Part of a small language model's weights: rotary positions, 332M tokens.
Each number is 200 + 20 x the weight over its row's rms, rounded and kept within 0 to 999. Layers, rows and columns count from 0. The size before them is the row's rms in percent of the matrix's.

# gate: layer 7 MLP gate, 576x224, rms 0.0436, rows 108-126, columns 168-223
# up: layer 7 MLP up, 576x224, rms 0.0419, rows 108-126, columns 168-223
# down: layer 7 MLP down (transposed), 576x224, rms 0.0412, rows 108-125, columns 168-223
gate108,107,229,173,202,227,179,190,196,205,192,189,204,174,197,212,218,215,217,226,181,199,251,176,226,236,209,192,201,231,175,199,222,199,219,208,214,189,201,228,193,216,181,225,211,187,217,168,171,183,187,238,214,209,187,229,225,197
up108,102,203,177,185,168,192,157,210,199,235,238,187,215,217,232,213,190,183,225,175,203,176,141,227,159,175,198,218,184,187,162,173,214,191,216,228,200,197,172,202,197,200,224,203,182,187,202,189,215,174,201,204,218,227,212,215,219
down108,101,208,209,198,181,190,194,208,201,199,179,166,178,181,163,205,194,181,214,179,221,233,246,210,166,191,191,194,200,184,179,209,209,192,217,201,192,179,188,202,211,213,188,175,188,232,213,209,153,194,203,208,171,194,183,225,178
gate109,098,218,222,210,206,230,187,187,209,215,226,189,249,200,223,187,180,195,219,195,219,219,190,201,179,189,169,201,199,211,200,209,177,214,223,191,203,164,205,194,210,208,203,190,168,201,207,194,239,211,222,186,227,172,177,193,182
up109,103,201,173,177,170,208,216,187,204,219,198,164,226,212,257,230,182,177,174,193,224,216,225,184,179,206,225,226,182,188,209,224,187,195,180,209,201,223,213,244,206,242,184,190,204,225,213,188,209,205,198,182,235,152,159,187,221
down109,101,211,224,177,239,188,219,218,210,206,188,217,179,194,202,199,210,200,185,161,189,214,229,190,203,197,216,198,203,242,179,184,196,210,220,185,217,200,211,201,183,243,229,208,207,182,187,221,146,205,228,253,197,194,194,203,200
gate110,106,194,201,202,202,188,186,236,224,194,188,157,175,182,182,196,188,215,196,207,187,175,171,224,224,232,176,189,180,207,205,177,205,203,215,203,193,199,185,198,186,215,219,179,190,211,191,225,254,239,207,214,197,193,201,222,199
up110,108,216,184,251,196,197,204,181,209,215,227,197,213,201,211,228,231,204,187,210,190,244,214,250,193,167,238,235,206,213,190,196,195,182,205,169,183,208,210,184,198,201,199,196,190,195,165,165,200,182,193,206,209,233,231,198,186
down110,106,176,215,173,207,186,194,220,215,216,192,192,186,206,183,196,204,183,200,206,181,195,193,184,178,208,195,198,203,199,220,175,200,198,212,176,211,192,227,245,218,237,240,173,191,202,194,221,196,240,172,194,192,184,207,194,178
gate111,102,250,191,224,207,185,181,197,164,213,268,194,218,192,219,211,200,241,176,200,176,203,207,217,213,193,195,229,208,188,194,183,208,194,233,161,200,211,212,215,188,176,226,186,206,195,218,174,223,182,224,233,175,218,217,192,213
up111,106,183,173,198,189,197,177,186,238,203,176,190,221,222,237,178,179,175,209,189,217,196,176,199,182,197,223,252,213,233,209,209,184,192,151,211,151,216,205,188,216,199,240,152,194,207,172,199,226,215,219,202,213,201,209,237,208
down111,103,191,178,224,205,176,199,229,212,214,202,174,200,205,192,151,186,196,212,190,235,185,232,217,178,225,218,207,174,224,201,211,205,214,203,241,193,196,198,172,197,201,207,195,217,235,186,200,184,165,194,221,188,223,225,180,203
gate112,098,201,177,223,220,221,217,181,191,181,215,193,248,182,210,211,188,190,206,196,195,204,221,184,195,174,200,204,192,214,179,219,184,222,162,206,216,232,215,219,198,215,210,177,214,211,186,208,227,230,197,210,245,202,203,185,204
up112,098,200,218,194,185,177,177,232,212,209,191,201,197,198,194,159,197,178,196,213,202,209,203,222,229,206,191,199,164,191,232,196,228,196,200,218,214,196,190,212,210,216,181,179,219,202,205,231,198,217,190,202,165,236,213,194,183
down112,096,193,211,229,186,197,161,201,184,214,207,186,220,225,212,199,192,219,179,211,173,165,195,182,178,177,220,216,198,199,140,209,183,223,210,233,206,196,178,247,195,195,210,187,216,192,208,199,222,230,202,194,178,209,196,194,199
gate113,100,194,152,222,213,198,212,165,189,205,170,182,180,198,216,205,237,169,152,205,192,210,212,239,191,182,206,188,213,183,207,217,206,170,208,171,196,189,208,208,222,202,213,186,202,200,226,204,210,175,170,194,203,216,197,200,198
up113,102,197,186,198,208,182,239,204,214,206,180,209,206,194,219,222,186,204,178,217,204,218,200,238,219,184,198,179,202,203,213,208,175,193,193,191,175,191,187,167,215,196,177,233,220,191,188,190,202,222,182,219,223,234,189,185,210
down113,101,209,209,194,169,190,258,231,217,242,180,208,218,204,185,214,186,236,200,215,194,221,196,199,211,212,210,191,168,213,215,238,153,199,199,188,207,186,213,221,182,200,198,221,219,201,202,175,191,225,166,224,204,187,208,191,200
gate114,107,195,189,182,175,166,176,199,199,220,178,213,209,178,166,238,225,244,185,171,200,210,210,210,211,167,221,212,207,190,183,194,214,258,188,167,199,205,217,169,198,218,224,222,210,176,187,150,183,212,193,234,195,150,147,239,223
up114,102,207,200,199,233,195,224,239,199,184,178,216,206,187,195,223,175,175,186,182,217,213,200,195,226,211,188,186,193,238,181,188,180,201,180,229,216,178,186,202,211,191,172,183,206,201,168,224,221,159,190,201,204,202,191,179,212
down114,101,183,215,209,225,211,191,190,199,194,163,191,215,235,205,175,225,188,213,214,161,211,200,190,246,205,199,228,178,234,176,195,209,182,212,222,209,188,195,203,176,196,159,236,235,225,230,209,214,218,148,217,215,168,191,221,224
gate115,103,204,196,181,191,193,204,185,221,222,176,195,252,194,176,194,205,221,182,204,204,210,215,208,149,220,178,225,209,223,229,179,193,189,170,226,223,178,215,176,217,220,200,222,171,211,201,202,218,186,236,220,237,189,193,168,188
up115,100,208,214,218,173,205,200,196,236,211,161,190,203,176,191,201,175,222,208,225,217,185,215,204,196,206,197,197,152,211,206,213,175,199,155,210,192,189,203,178,169,202,187,217,195,223,216,201,185,163,216,224,212,184,186,196,187
down115,099,219,216,195,211,217,218,199,202,167,183,165,218,185,203,178,217,218,242,190,217,198,182,188,229,163,224,208,182,204,211,227,188,203,202,190,204,139,204,220,168,225,192,186,210,197,209,222,174,186,202,218,198,183,225,206,220
gate116,091,203,184,228,174,218,194,224,199,174,188,203,226,166,199,197,187,211,151,222,199,189,198,197,187,193,175,200,168,205,172,228,206,201,183,212,188,245,235,184,164,189,185,208,177,222,186,169,250,185,201,246,170,194,190,224,165
up116,094,189,191,203,206,196,197,244,174,179,193,186,187,146,208,177,223,194,169,199,223,175,188,181,207,194,189,171,174,176,202,248,195,218,196,196,214,248,216,186,211,180,189,222,175,192,200,207,189,178,182,225,195,168,185,207,161
down116,096,202,207,167,206,181,196,234,216,197,207,222,178,168,219,213,225,187,182,182,220,195,190,186,179,191,233,197,169,219,174,210,177,178,216,217,217,240,201,196,190,201,188,213,197,206,191,197,158,217,176,182,192,196,177,174,202
gate117,095,192,231,207,204,189,205,211,206,225,213,187,205,203,167,191,206,189,209,177,227,190,165,216,206,228,160,220,189,210,192,207,206,230,208,170,179,229,203,200,192,242,199,226,178,201,182,177,184,212,237,172,201,182,167,192,201
up117,095,182,180,211,174,230,184,201,187,201,182,190,183,195,179,195,237,202,203,195,198,193,215,243,192,190,187,144,192,189,177,205,173,189,185,206,210,193,188,192,191,208,212,208,208,241,208,199,215,229,227,209,184,185,192,207,211
down117,095,209,189,239,234,150,193,217,213,185,189,215,190,242,176,202,206,159,200,182,225,222,202,194,195,224,175,203,171,205,168,193,227,219,221,195,196,184,185,223,182,205,184,199,181,166,193,203,158,190,209,180,189,213,210,193,207
gate118,102,195,206,204,184,190,220,206,170,211,209,228,181,214,210,171,212,178,189,207,173,180,205,181,218,200,202,208,176,212,220,201,202,249,171,180,199,222,191,208,186,192,233,199,179,192,217,214,187,192,206,206,242,158,158,210,194
up118,102,172,196,213,174,184,194,208,212,191,219,191,224,213,182,201,205,187,189,201,210,193,185,169,216,221,157,200,163,198,239,205,207,185,206,168,196,213,189,238,195,195,180,173,215,185,215,187,209,187,155,213,199,216,228,211,216
down118,101,172,202,217,222,187,200,200,178,175,190,168,201,213,182,200,187,228,191,214,158,204,201,235,189,218,177,250,195,206,202,158,155,177,196,182,177,203,179,178,184,207,208,204,165,153,210,206,199,189,244,207,220,209,219,167,196
gate119,101,203,185,194,155,195,225,150,194,233,194,168,198,198,214,182,198,198,198,183,174,198,193,221,172,212,221,205,237,185,218,215,190,195,221,201,161,170,169,223,195,229,183,197,203,155,183,191,206,195,218,202,210,187,202,223,227
up119,099,191,211,201,183,199,237,188,191,204,171,218,185,183,218,154,205,204,218,193,191,179,197,174,207,210,191,221,182,175,177,200,229,200,196,169,197,197,204,206,229,194,187,217,219,218,202,237,180,200,206,184,177,257,200,239,201
down119,099,190,189,245,181,225,193,224,220,148,199,223,227,194,201,202,221,206,218,191,241,187,245,218,207,227,194,216,214,208,213,188,190,196,194,211,221,169,173,209,212,147,213,174,228,189,166,198,171,223,181,175,164,214,230,174,225
gate120,095,171,186,213,229,187,193,211,209,190,198,211,207,211,212,228,173,194,182,213,196,226,207,219,215,181,221,183,223,227,206,191,188,224,187,219,202,198,191,201,207,203,174,258,225,187,217,220,195,173,185,240,207,195,231,197,183
up120,101,182,184,231,204,194,205,213,183,196,216,202,199,216,209,205,200,190,245,233,205,219,197,217,216,248,203,204,202,194,171,185,201,211,218,231,216,223,187,197,149,191,229,219,167,171,201,221,183,206,195,211,200,164,206,212,178
down120,100,198,207,193,197,214,187,173,195,200,172,223,202,222,195,206,220,221,178,191,206,220,207,214,207,194,209,231,193,204,220,232,194,203,169,157,183,198,223,222,171,188,238,179,232,185,197,197,232,196,199,178,169,193,199,226,219
gate121,099,195,191,172,179,190,242,170,197,215,201,215,228,226,206,201,219,188,211,215,178,218,225,212,196,214,179,240,218,196,213,214,201,208,205,159,215,185,205,198,199,223,193,174,171,196,175,172,224,191,200,201,192,205,211,220,218
up121,104,200,240,183,168,229,199,180,205,206,206,217,191,239,224,215,205,184,182,202,205,209,195,193,230,207,184,239,189,219,194,212,232,219,217,185,189,178,216,207,221,219,176,201,199,238,180,192,226,190,223,213,201,213,189,220,206
down121,103,207,190,178,185,233,164,209,199,200,242,208,172,202,177,180,187,177,185,187,227,190,205,159,183,182,208,216,235,171,173,213,221,178,179,207,159,164,200,189,182,241,203,213,211,203,201,178,201,215,229,186,180,216,186,198,199
gate122,101,208,183,223,238,168,171,195,211,226,196,182,208,236,182,211,181,183,192,180,202,177,220,162,220,212,213,211,202,236,205,217,170,211,206,202,184,191,236,206,219,195,203,187,205,237,164,177,218,212,203,245,184,176,237,203,180
up122,099,186,193,198,213,219,210,231,189,198,214,229,217,201,170,208,210,232,193,169,210,205,201,181,149,188,227,226,226,233,202,205,221,200,217,178,164,227,193,203,192,200,175,230,190,209,235,199,222,198,220,178,229,196,220,209,205
down122,099,187,194,214,191,201,231,200,189,195,199,204,212,224,184,220,198,192,217,193,204,191,207,198,172,184,162,238,214,177,177,196,214,173,168,146,186,216,242,211,170,153,214,223,196,209,208,179,209,222,180,210,221,178,187,198,197
gate123,098,177,168,250,220,188,195,192,161,176,151,194,182,195,210,200,199,168,178,204,213,219,233,222,216,196,225,221,162,251,181,187,185,192,247,185,221,180,255,207,164,163,223,206,190,218,175,197,235,187,209,234,177,224,209,191,200
up123,101,210,210,170,202,164,200,181,196,225,172,207,163,244,241,211,202,205,178,222,208,214,195,193,210,239,200,196,245,159,193,213,173,208,215,241,212,182,219,189,172,205,202,208,199,163,198,232,193,170,209,200,185,190,195,179,198
down123,102,207,195,178,208,208,161,216,215,190,230,196,178,193,194,204,227,150,199,167,199,163,198,206,203,207,222,193,238,150,233,202,187,191,218,185,244,210,207,167,155,184,187,236,178,186,199,218,197,160,241,196,199,203,172,207,163
gate124,103,180,199,212,222,183,206,210,194,183,193,208,193,208,182,216,219,237,176,176,187,205,217,171,189,207,235,193,202,186,223,175,170,222,185,209,181,188,218,195,189,225,229,195,186,228,224,225,199,212,202,223,227,181,187,201,158
up124,100,255,188,177,216,219,209,199,196,186,215,208,195,166,209,239,168,205,219,204,180,180,208,218,200,211,227,225,182,222,189,206,224,210,188,184,159,195,246,228,247,202,173,167,207,215,207,212,215,186,204,188,238,183,159,200,191
down124,101,187,199,174,173,179,206,175,172,187,220,189,204,219,202,167,211,180,211,201,180,204,177,185,198,194,150,203,174,164,233,217,197,252,212,158,207,165,187,158,196,170,207,233,188,182,194,227,188,186,191,208,201,161,187,238,178
gate125,108,204,199,187,222,215,221,204,238,203,206,203,210,218,201,179,190,195,202,217,195,176,211,178,173,228,184,194,221,183,215,192,176,207,216,199,169,213,168,169,172,195,201,182,215,208,235,183,187,216,178,211,215,196,234,166,177
up125,100,198,207,200,212,193,228,243,217,218,212,219,193,188,180,147,180,195,178,202,185,199,188,235,176,180,190,165,203,234,198,196,201,192,187,218,227,222,236,207,234,188,190,180,227,176,231,214,230,168,211,198,217,211,182,199,157
down125,099,194,222,196,165,173,219,185,168,180,150,221,213,203,211,223,216,203,194,175,190,217,201,209,201,207,249,195,200,232,210,172,211,206,203,227,198,206,180,222,204,206,220,236,217,186,188,192,240,181,179,198,227,186,193,220,222
gate126,097,226,204,229,185,225,196,190,216,225,180,178,216,161,165,196,206,168,202,207,191,194,219,237,215,187,189,201,171,215,228,199,179,206,203,178,187,203,171,193,176,179,186,215,152,172,198,181,240,188,194,198,183,236,169,198,210
up126,094,224,194,199,186,232,223,219,196,229,200,173,216,133,167,200,196,166,182,207,220,217,188,209,202,191,187,210,169,187,199,164,224,191,219,225,173,184,158,202,215,189,213,200,185,158,216,201,204,196,182,180,141,195,177,210,220